Weights of a small transformer language model.
Size: width 576, 9 heads of 64, MLP 2304 squared ReLU, vocabulary 10847, 56.4M parameters.
Architecture: LayerNorm before each block, rotary positions, biases, untied embeddings.
Training: a variant of SOAP for these matrices, 449M tokens, 3425 steps.
Each number is 500 + 25 x the weight over its row's rms, rounded and kept within 0 to 999. Layers, rows and columns count from 0. Numbers have three digits each. The size before them is the row's rms in percent of the matrix's.

# layer 4 attention key, 576x576, rms 0.11, rows 73-140, columns 288-383
094:455533470466505470523518486533494414488496494466481491429505524499464513508490453498468509513522542523508496486481537520496459508532501490516490524530480505505524488492488488531513510473514496492436516468459497525522509524480492491514459503494502458454517482493533572453520492536516501480
097:498517509509513512563513474509537491483500530514536537512482505494533499535528511499521516465485503526547470505494514536475479485530557504470502467461498482506500488505512519488512460492478485477504489531505523509539476525518530522501499486531510494508522472508474455459529498512521523467
089:504509474479533486525536459539474503484463547522520477495500479480493499454489496512546481555500546537503444475485484471465505507524488508533511487483489527499530476469480520495442506464517507487481512482536516511463508466506525468517508486496487498482512490537497489502484528471497503485
087:489495504520528528488478543516505511502499497469488559514520558513515488499506503517481518530489484465491505469522499516494477508459515494463530492516503540522500523504522488515524533472539513444518545561531500472503519504509521501515470503532481481507523498528512547497488491523466480475
090:530489525473466471462528497500497487505536485492508514458486542527501477511484482544505508468485499496485525517543467500470474521477512501495505451512489522524498509469465465490508496517512490553527545472511504465483499532504481515485504514499455519490502487479516483501501440454541465474
092:529490501514509498501492525511494506476532489510473455523447513539526530523487525512549507468506517548474539497522496494496483487540532491509468469470508511565489488490545496513496475489493463475466511482486519536497491497496497508460526481502514505488480458514501474451540532514500509530
091:512499468477469508537519483505473497531498501512526467515482499510498503479478520487455504508491492494472500553494517549503476561508481487488520463460492483486498504487481514506502471560517486503489479482488491529472492515491512500512471502487518474528490511508543528485504499554539508496
089:487530491504490497504513470522533471490527521521485484469456477481514491454489453468523510509446540496509471514499510533494520497532498503478481504546437476485510489458561450447538487509508488490500468473511450516467518520534510486530500520530518490481516494486511525486513507458492549514
084:497512525486495520512490519517513498479494492516477494529497473504499469502499453511475515459499545525496480452430488500493497512484505509557490499490501452461475482513457512526513497490505519510485451501510470526552503498498522513489488455484492523503494480471552508495486491523489509492
090:527514538531461468523508533487527519533501530512519502480502496504443484471499519489521499487512492515509483507506530491466494469558486549492450524502500517523514537471511548457516516475454513571487500507476511451541547537504530484502477471497505487500493489532497496495543493538451538462
086:523463524487494483509499535512536524515484507509526479505499531512493545474507515500503491484472491498467547535501525523497530501517467476524457548483491468509440498497472557518491495486536522509503491461476499474516499514539481530514489544469512501559483502505477505484441525496519494536
079:492547514451482544497504460474531477480512550481470525494523537500508459482483471513483494516497490505530468512484512490457557496496473508508517508476495535489518482530488478482507530497519495481500538526461517519529496492465418494497542486500461489551507494523477526465526471480492460485
089:501498479453491505492481482466514525553489520510491509474528502479495488481504501463495519487513484488544498442528488542507480523498519480464518494504461441495515464441536495501521483550493490535504510490522445514496528548517508470516549500529467508488482547468464506533513506508489502476
090:442497487508510499493517467462519484530502477556494516503502502466497492500509498474487523459490517523504498489505509478473503497483563490506512502534443547478491514486523481484478500539501468478484540515488531555485504494517518494519490474531481451487506488459523525560561514505498506502
093:535530453501469480476548546528440500513512440500448491501496519474512462514491506514478495499476470534475511501486514506530470485510533497452501461477514524496497532465510529482483467461499493505522477460472472446474494519472460519444471472488514502519499496485485540518498515475457461531
093:516551509482461475516520549530520491513542521520487492511505500509483533504485519508514455503480470482531530511471519514507509474496463520519404500496487484551516491505478501523500493480499520482516499503478493528537553517522507500491446490537499495500464522498489464492465468493490515504
091:518515503506498489480509506482491501493504504463453492494511486515511542473478495513465488460509523516541498534499526508462481503493468524482511496505503471503501517510455536468530543510447495510502540430523498474499494499519456480492519483515476480528466491510523497517461504530489428453
088:476556550503517495474517471484533450468551516532481573498485543503485494545471475522514537505527553520541469500414509494512527538520532514496484503503496547514486484537486462481487494532510509495516504490496497519476520477494500482535530506523513489476542494508515545498502499513525506479
092:510520504506432497492503524525542545483493482488467515511504491529446485496508445476498517507485504523515502483490486522534525474523467487511473553534529477462483506494562478497471532483475448480510510516507476527483515504489509491521517560506501491486468499492561443507482536515522520480
097:519514479442510490459524465478501518491516513471508500526528556454481444525459485482500532493489528497529456569497542470509515503507486511496480428510529455483535485469511518502492501525472519451533554514485480499457463532531532524497472463452446508480508516513505513476494512476513517469
090:521520439505517538483477475469493522503520510523517464542495496503505453460465483493451474507512471508477476505512528546482491507511503481532498488480486505505536474551519455504526493492508522530499475462529516546497515514505473481495474522545475502513502498504527475511503513480493488484
096:493542507532509510513504520455497493498500485476473467495518511497541509499517509464484489502483514498548502520489471496532476517457517510501462502509482452483509517493520491487548501521517477518532493497540502489516518520483507491496521502485524484495493476508500495502406511508475487510
093:450543512489457499501486494465469535498480496500518497472465452474538501530498464530428474502558468497497538490552470510514546486479504504541515434503490484529506533482499504483535513490512529499515503493511503502542515471518493542485476483486502526504486484480500467503464491504507547516
095:486460472521447489513504500498491529474527543546520481465486473499500507468517517540498479491506487482528505512504486494506487505485485479519478488499522504493459553508485508516474521508469483527497474518491510460500486519509494489478485502449549494477553482500527502498505495573496499492
091:508522494505513489553490469487518502491510474510505486511481494494505512515495484526494519518476481463457516528466462490499543504499521520489506461522503505463510466476485518482526541489552485529479501488486446494492519459520462535463510475523494525468551491460492511501497536495504520492
084:507475467495539513502501499475494505457522533476488506490460454513506493478512489494534523535498527486511506508495523532481459502538476512510481509529531485483519482509480511455486500489516465517494518481521523503522495479498505483487506473500510479531457501534466575508486545494538512493
091:456535516495505512478471563501483490504494513486509493477510490495551526466512522494507492515488459499471535526504496502505521480489506523505496443479488537492486492526527495486530520539463464529476490509484536548501529503499521506481512493510486481528502461486506486504496584543502527463
090:492477492496506511491444498509473505478473520509454512508493419425507525502500472497511482493483512503522509475538477508488487522421486513478481443504511524520468512455516470502485503512462481541494492528522498536532477523497449486498541478530498467495485493508517496512525531458515484488
092:523466492487488500467513496499507474502532561475467471516514528506546503483495521508497514551488481481542462483472507522521482521462500509498532479505500532509502555509472434474485506481481458528518513517504496514458508498526464463491506503473493517518510548531477496467512527485521487534
090:507434455510480525489456502485504490521521530509483530483544512509503527485471486482483495461504483499476505505487470477504484482514463486521522487521514519490450451489517476519532492449512504499474503484499500515470517507500502484454529482513492482508490477495476480547527506453501449545
091:510475517477507497488522519510478517538496529499520533474486498524517508487484510542520484517472524478504505505504474515503523502453523480471511512502498471485508481480510497512454511495521490473506475477471458518491517490507519532478486473489465504485550472534514481480466518538542494494
095:490447475467502533484524488536476528545512517509493481468502479537548477489469495502479474479468517489492526458512462518525510487491446522487481503452470489522526502504487480535484516513496503510441539479493508518484481490504477505475518554509472462466496505479452512505541494479490502496
090:509520552464518535521505494488550466496483523540499471497522518512445505486474513520515502467519497534493471557523496522509521505498533504462511489512463495513504532501543507482473485522501491484502505545462459526488551499496506497479482485511495463509533468469547498429436546482482530541
091:542485472537489504522528480466489496510519492485473492460461465509483490510476509465511498493520469519452532487522494492468502489462520471479480512551484479518478490482483494551494481510513511535473475466492496531557509545479517500501444486475494491504517474486473500512512505473472476473
092:483485483458515506527507549504469481509490531500520512505519514542499476454506544514494531493489503475470474485509516499538559477508522525505472451509461527517492512480440525530491528540486508518491476524507485482492498500508457487478526500498461551454514475529502505464481539455516521445
092:473484520460490474481467528501511516479518481432523486475485495508576519519505519512489506443540478513502508506564502539486522502509523478543487527494482478519493528480472445446557484497505533482488526496529524461479507530520543528492474512496475487447466483469498494514505504490539522478
090:506525509583544472457505519492514536498474510477533527493477523502489506488514507524516509441491502516476534497451511492475489515505490471498524518509510500506499484511500511545507505497495562497517484502484488443515531512421483525519533483531515465504463522495471557492519518459495479515
093:545525557554499490487503481510521523485446508485475536467496480542529473468569497450457460490518474475525472497490488487496456501444522504471497529539489497502525519503517477488472531498469491484539477467466545497508501509517492488479506470498504491515449525505495515452535490490498479417
092:511491495480479441508521463504529482474487466542518446543529494489466514460557500477478488523498494521480483492475507539506489510504473505461480487493453522494544507466514475493482492560535486519518514513511465463522507494489495505507547509521513505540516534462469514508525504502451485516
097:491485496483516510474495476501539478493513495531515480510507477476479483487506457507463483540533480488485522519489465503503517507485464513514503441506482463509519493493494489517452508487506502544499423493542506481514485465478463481499472506481499551512534508461519513490509497471498458501
090:505481484476495527510507524501475469456486480496544503517453502561523481562489426485457527522517511515468507513454494545485476511525495503502467528475441534534453478473474504463506468493502470484460510509499576496515480504524500491512479496481508502511526506454476516536545474509471486519
088:497523498444531470484500518481541465554483533509531520498497491536533527504458490467551527523535507518539447567505484454469545517526515521513477536550449501471521497513523487504533519484549467516511512522523511444481515469518471486495470485478496470481464460502483491479485491473479489512
092:504508477515523502499513506496480503502483464499511523498491451521525478421491472506522477506478499499516434480536454518497534511506509526508476522535489547447482533494460443462505481499479487470472529514532475465492520485435523529515517512484490560487523474476544479523545482531454495496
093:500489476518515578541546518526549471484508487538459557500482536474478507508483494486514507519466480481505490459523534531494501485502497484538454462490466482512498527541480467465530542495482524538523521462518494508525490506496488515512484473524490512525542524499456486519522507469491542521
084:501527494485529503511508515495491482490480527478462508498533485502506501478490503504486514521492541519490480498479478491515473494469529521496514555513483498472512515503497485468501486525490483527498517501519451516530438500528538511500485514553451477490538527493486518488479479494490483517
092:514476516514521517468478515508568479534490498481547516480496478492502525486517464492495465504526494514513508469477533468531503516497551502496526463534484446568495496513516458526536501482549510494496505499518453507506509475472497465541533488516489514512471473489487493538478485508513493526
091:496504459484502515488479540502451546492503461484551461502506499510551510498491556519487516472502528481513518508493494464497490489517522485453447457525488520503508504496485496527483505481473534501512519498465525488517476492489502501517492523483476468474504478476551507507503510506512501506
089:517465512512495495519513482514484515512491452539494491508492497468483517500483498493492515505500465492496492500562506481495519472518487455500503497493533477468499489489503532542507534492450538483498517497479493481520485517503486490505473525528470514517500470484496470504482508532491505496
087:487517536474479544554535489535483486518513510512508507521477450515494470497483504522501533483497530528488506504497506521496470498474485493502477535497501495475491520499515489536492481503517534531504496469528499473511488467490493451468486520482525514504501464506519528481498568489493551483
094:494490490503458527474498465481503454460480509524494498454505540496475504506520525505507509454499501531503515510544501489523498505477488502499529488526503520493497451498530500513492485453549526481481470479494481517502496502522478497495506486519540561523495467514496493444473471517520460505
094:499519471492506482444488493534441476510449511481515484459516458491485434523491485508468525506494483554473493501478521472489503506490511487507495506448472547526506506473491500486515506502464510476476455511495500512485508509486492493470512517495498514535496503522505494480487479490512513525
089:488489535519509427472474513508488497484430497540485514490499464493532494549526521467487568526438532490538475483517467463520466522499512482480523472526473511463505489511468488503493510542470538486470483459514527472492491462516511488487499437522521536493496524501499495500478501505502479526
094:511531499503516459555469523516512460505492469486492512490493524512491567506511503477474535469472483503543529508465496524514493490503469483497543460509506525479491486502493520528479531525505470490484504493535482558511495536487490546521491529510488504535438469492514528525531517517472503475
094:511502535535510478567483518529522515532503530487487539526478480514551462521488444503522541528542503502495498518455530487458469481495495506515499472474490501537472461508447486479502557532514484525465484500493485508483501492504500477495483523503519538517497499473496517470447509497510530475
090:490534505464507493508533492462473510501481510541566516524522491507504488472544499493532514535480512456516507470478492504507496537513487541493496498504529509488507465583493493482503501551450545484468469470515485491507548514505458517503477526498503475510500509474508497517490469529513487489
092:521506447490523472493520492527512494440478505458521535506516510506500485487469512510484509480492511548497523505478524505531491494462471524496516484501511522524486499459493510542509451498503500468490518499487477562500511462489493523484487519555526509583541529509503529502518512479520496498
095:477464502518482530479527480546515504524453484508506475514514509495506525555482479530485474494459498523501475474511481442511463432478481476509487509497487495487497470533500508508490498523468489466515498478499507458491458510539535473534471569490485479512499500509483521464513446505481484466
105:490513485504546516503502551518494516520478480516474498522505534503515513479514522504460510472474464485480494482524497497562474493499534481479480462506488477518473505519520527524468552470487491493491482526489471456494518482469494471497520481469487545489506504535475445477487480473518485509
099:459471475534473487502507457526495511540518487502523493468495479480469504540495480449539456544510526520521509432539501482499490452524483488501447511509512494493468455501483478462511439537483455524493468540488533488491530494483503503499497526473492478539522503443498515519549530505492513529
106:469491487486495525536506536481517540501494478485441480541511490489516469520492537509495491417518476534483532480485525478513501523468524507521440478534503518512502501504480493533503494473472529472486528526463519489520476522515505466479486511499476533487509515508519503492496499507535519557
100:548455549471493496526540501508464469525529505519518507502520492506553553518512468517520480563514520516511516517486457523530476490473477490515508499493480533489514524500484487456509520538499487544557553473487555508499530492547502532532484491537525499507498514531502494493489537525489489490
107:470503470491501546498518504491503508500501511535504491485499509518487480534462493485500499530514464518517521486479472498525505482499508473501534510503459511499493474480494459516503481528465490511471485473520450500515538491485502495480458504477479483521519459527508524498498478433475479444
103:512498559452544491496471475488529464520501525515531536497542479501501538490565501480544499530534508499523536501533456528477507479479504543526499482466481547529502502531456487457497505492477495493523559471486555489508510483479482505540479519537488503541474505496496496550504510530517470521
109:465517457505470503489474506491473495475451457517500450523541439516493538480506519482519478553482475484504522553495511493496498506515483497484442505528520442490508543548495543535513481556510493471524480489468514481523491559471510532508478522534502487482509462474501508504519522514515483479
100:463495519486469530490512461516493505453485474484483511486481485461474499522509490519500518441513515497467508491487513483513513525492503472522473517527511464528540469508529511511460468485453526459506513524516517505498500536528539506495449529500512524497521493445544538490554467507483515520
113:517510489489489469513486520466490505516465507468524555476543489543497449501486485527495522509512529480427494528491487488493522479507495523509473508511498499516486501503536510488525499502491498538525548520534528512480531484497460504503493479471526521516450484527495496522454538480492490485
108:469515534503496497477514549544524537500497510515484435510533490472501485539507488525509488505523504494507482502511516485524506493513559486515464476539494553483492445497525545480466496527501545548517457523483534492492509493500497532480527507520471488539499526475541527498501478520490488493
111:519543522456445463535494510495517512469504479460520477517494460502491495504510454482466507485504487495511490466471458476520467489476478528506479490495488497474509477509503509494519510530502500479488465462510496499508514488468489566504496512477521488498487491511482509507481536515513469505